config.yaml
n_layer: 13
n_kv_head: 1
d_mlp: 256
vocab_size: 12127
norm_place: "pre"
rope_base: 500000.0
qk_norm: true
weight_decay: 0.0057
lr_head: 0.0106
doc_mask: true
train_tokens: 134000000
dataset: "wikipedia_en"
Each number is 500 + 40 x the weight over the matrix's rms, rounded and kept within 0 to 999. Layers, rows and columns count from 0. Numbers have three digits each.

# layer 4 MLP up, 256x96, rms 0.201, rows 236-245, columns 0-95
547490536588578505496517486487550507482505487490517446480471527462557499484581495475486596492448518485444383511468486549551537409565440532437534497435474514482494473451559555462492564508485530493567467499569572498495471553560484569484474505452501511458513533493507554547527521501497531550
505467498496534531436490536447570508412518540508506637438506514480474556478506609533498487571504546434510507559496499456462475535483534591512527511491484458463448479525600472527437547444535536477543503464538505438456584500512483531530534495515466449521477541539459438595577528529553482551
475478523523490416540492495539500541587516435478521490518481591486436457506438493554512520452465426554520467460513465509461505491520498532531430464478464546503469470467531476511445512500573519501449529582597442497471565525513500519464550495450525441446558468444493524528460573556512517533
473475455466494463558489507473446540413435529475531510508496417539451491461439468560469459494545442502494517514487507533575483536437441509587539440482448453527514470467532507414505495461502498529448574459524537577540478546508490477536524497441541485536488422460484474485511449522475532505
500486515561511506490529518518502563502464573539518461461554452420540520440521500567434385549438515619528459483515508454494463529425501509555523445490462454558471456487458482537473423515486529502489514567490520529568470535468518545480555532553494519497443496484464568530487494493484544498
461467434537557527415459498469512597463425538534425535448521496622507500556562525496503549498549473555515568494475421453538529521453480513463469501463465552492543519536559520541493523501513527519500469498491480410480504491522453453501432512472514466491554514504456468458557513439520526527
526555497495485490463520453523465393545487445455486485518443541546489492513534454524575500478505469538468524495427487470444551550545412555410426516578499580528490463517485479523446455438426476472435539471492528650510500500457541514467499498491527523506564537476478499491512545557443555485
505488560493436489442406497477479473419488627471489402445509476511475550546537498437510468481459555483581421492533469485491485552556497546521452489500501513406485526437507423498537499426533510496501533510522458447513580475522555530554443505529498481502574573389538503464511547494528512457
557516457574536519513504489519547439520500507509480509493546481540494434441542540494406480534583539486510531499504513468521600512482541522574537461439516457528517577401559556460531530505512456518430436522479513467459596526542452458527481545522397502482528469462489482512436388581520501594
500463431451564487577525492468442434533508510472540506553503500546523450490506538474474489525538452602476502516546551473516538438464536425579492528450511479471592487426451491490484528508518430534565508507463449482465433437480491522475472482468491461461423460471401428465523530558502560507
# layer 4 MLP down (transposed), 256x96, rms 0.113, rows 236-245, columns 0-95
543455487475522467532537455474530549508578490471510496519616542506591504447498482443510491544507522584493435468531425522511558461476507504458546478354425530552485480547523449461506489523515512482498527528453542451463429484509454473442463537456507498541566571502530538510591513489470578487
523544423564511510484483526509577464546466409518511523556518467574527534468484537596441465540454498492582507550523497487572469511527546510491520518476562513541531514512544490538547571500552541544562549484470530524509558512427535466481573440509481503527519544524527443601525464474447512481
511466516469474550407500431505525437465446511540499512450449438525560545512577487476482545542494575479439434537507517514556522506467530477523475479530529549491530497601502442518590459500492521484521477483511548477477476432521531534449502543455452509547499520510486459494555498515520522439
406454512535510500500510548449483536450453548489542514513482476499460531497507447554420486461534442504528512575494513499474424524467508492531464467418439485502472486438553538435477521555533489513467512463521481495464583530491488479497585505487591482524460427456513539543510489525504590529
498551447542429528494571432503438499477502393423528444507525499529506578460519473530399463474478505465597486445509516502499541496480457466482443481507518515376501439570542503484511527466546473489526408529531512542533532400494511521512490450520494508480472515526498428471477528504485536526
467485516479468504581532424509492484467556545491501582429506506531547505572454527574477551487479479443485559473496490474528452455471466486508579526558443561507521446466507443513450510512559502527495419558469520527512456522609492499491546582523591433536504521454505442515489526515513468517
528512578541528591557504487501557512443527412475500512429499469550375426518523418529581508627480493495450505487490474580577506532568459493475490493551555464556522443532485517517474545523428449524468482501487528520475457494504505475557555539456460503487530443496525471463507546486499502513
491548494479465521495517475501504566499533565526462469515526519534477522499473476508509513408528515536535538517491501549364542548566522384495501431443498454496475532471506477479461489479478539484522616464444443495594528545464483462495455513478468505504445549444461436544516501519482540412
557481514497438578480487455457545447536506464537533515489512489473553482411530484564545557507449604591496533466470544525506544469483536507611492531465492477494515548458483511552473590511455494475476476489472551505510527542534445500500477511513443496521456434458538544525449446537431606545
559540526525530460490470444511539523460504462491541510493519471493512426457495549532460561495498478551408454477497451575495456490503496527508518423559513531482487471435440491512442530556510445544493489471555501539479661490536491496558541529532455459510521465507484516494485602534469482433
# layer 4 MLP gate, 256x96, rms 0.205, rows 237-245, columns 0-95
464507548498433526525464514514484431407442538462491420479499479528483441554501486403583580479486485507441488450549503509512527516477518455477508521481495480504586494476439372420495479436556509488518498468510512481520488554536528492419481494528520497484487509569459569486516487501511559506
465490508504406499519499513427493515537489485554475469505535511483491506541450513558442507428447527551579434510601472451471496493483434530468468550465449560500454517470494472553472509535556483471515633480567515528501546513437414512513488479563493545441464421457408488494506501528480523495
482427500463479435482474561495495512539451457488548476450519496527480512514429565503539512530522508455486547444510468551480505482535583553471568498549480462565540494518544457537511469443473536536476464483481469523568478526528482503525531507475492517524516544511461529521497497498469473472
468525530500501508490493527401526531515480479507506577529555490506500480526452507508437514449535514564469473540478493448540577416489522452420471464500475508463524618507530466524515457587516582516546490518504481517483517488498452433505510534524463464550524416465375490457495503553469552491
445456524511500473564536582497488497476521552463485582514499479522553508521468479557536565448522460467497516510541497468565506485437471408555614511539531519456557488515510421574454519497550510526414491519524495513550524554474505497419489511471517482477566533485585450456566497513475440514
453473465488456466460541407470442534440465542432481486598470516521541502475454580490524526437417523533458510540528561432498527487430487510467545453468542508510464538486507531454508434463550559474491508482500491435565518520506479475507469455506478456494516498488464464510570530478464475439
509526537536526568470545461482525520494557490572507450518491430472553539510542606510416512515585492566490438538524489536548547451578501364594547454417523505463531549504542572511442504497544539508486481546512521409538526399490470542466513520525468492531475434432508457523580565468508544534
483473536477499472538495461513543448465483497509492500559525470521537520459549531443460570501523514444526491516501506527497543396483491453463553468478452591507563512508570543457555519533488442560483499509541515482530496519495442411607457510515485563488549469452556493471457476520509524569
439521487454535501434600471468467535444476476499542470505487473506500487506566537505515473509543585498553462470549522475487602564467520506510564429413568557544438536530546502534495532518459549551478504532444531435512409488536558533484489482453509502513465483435536502424518508470556483598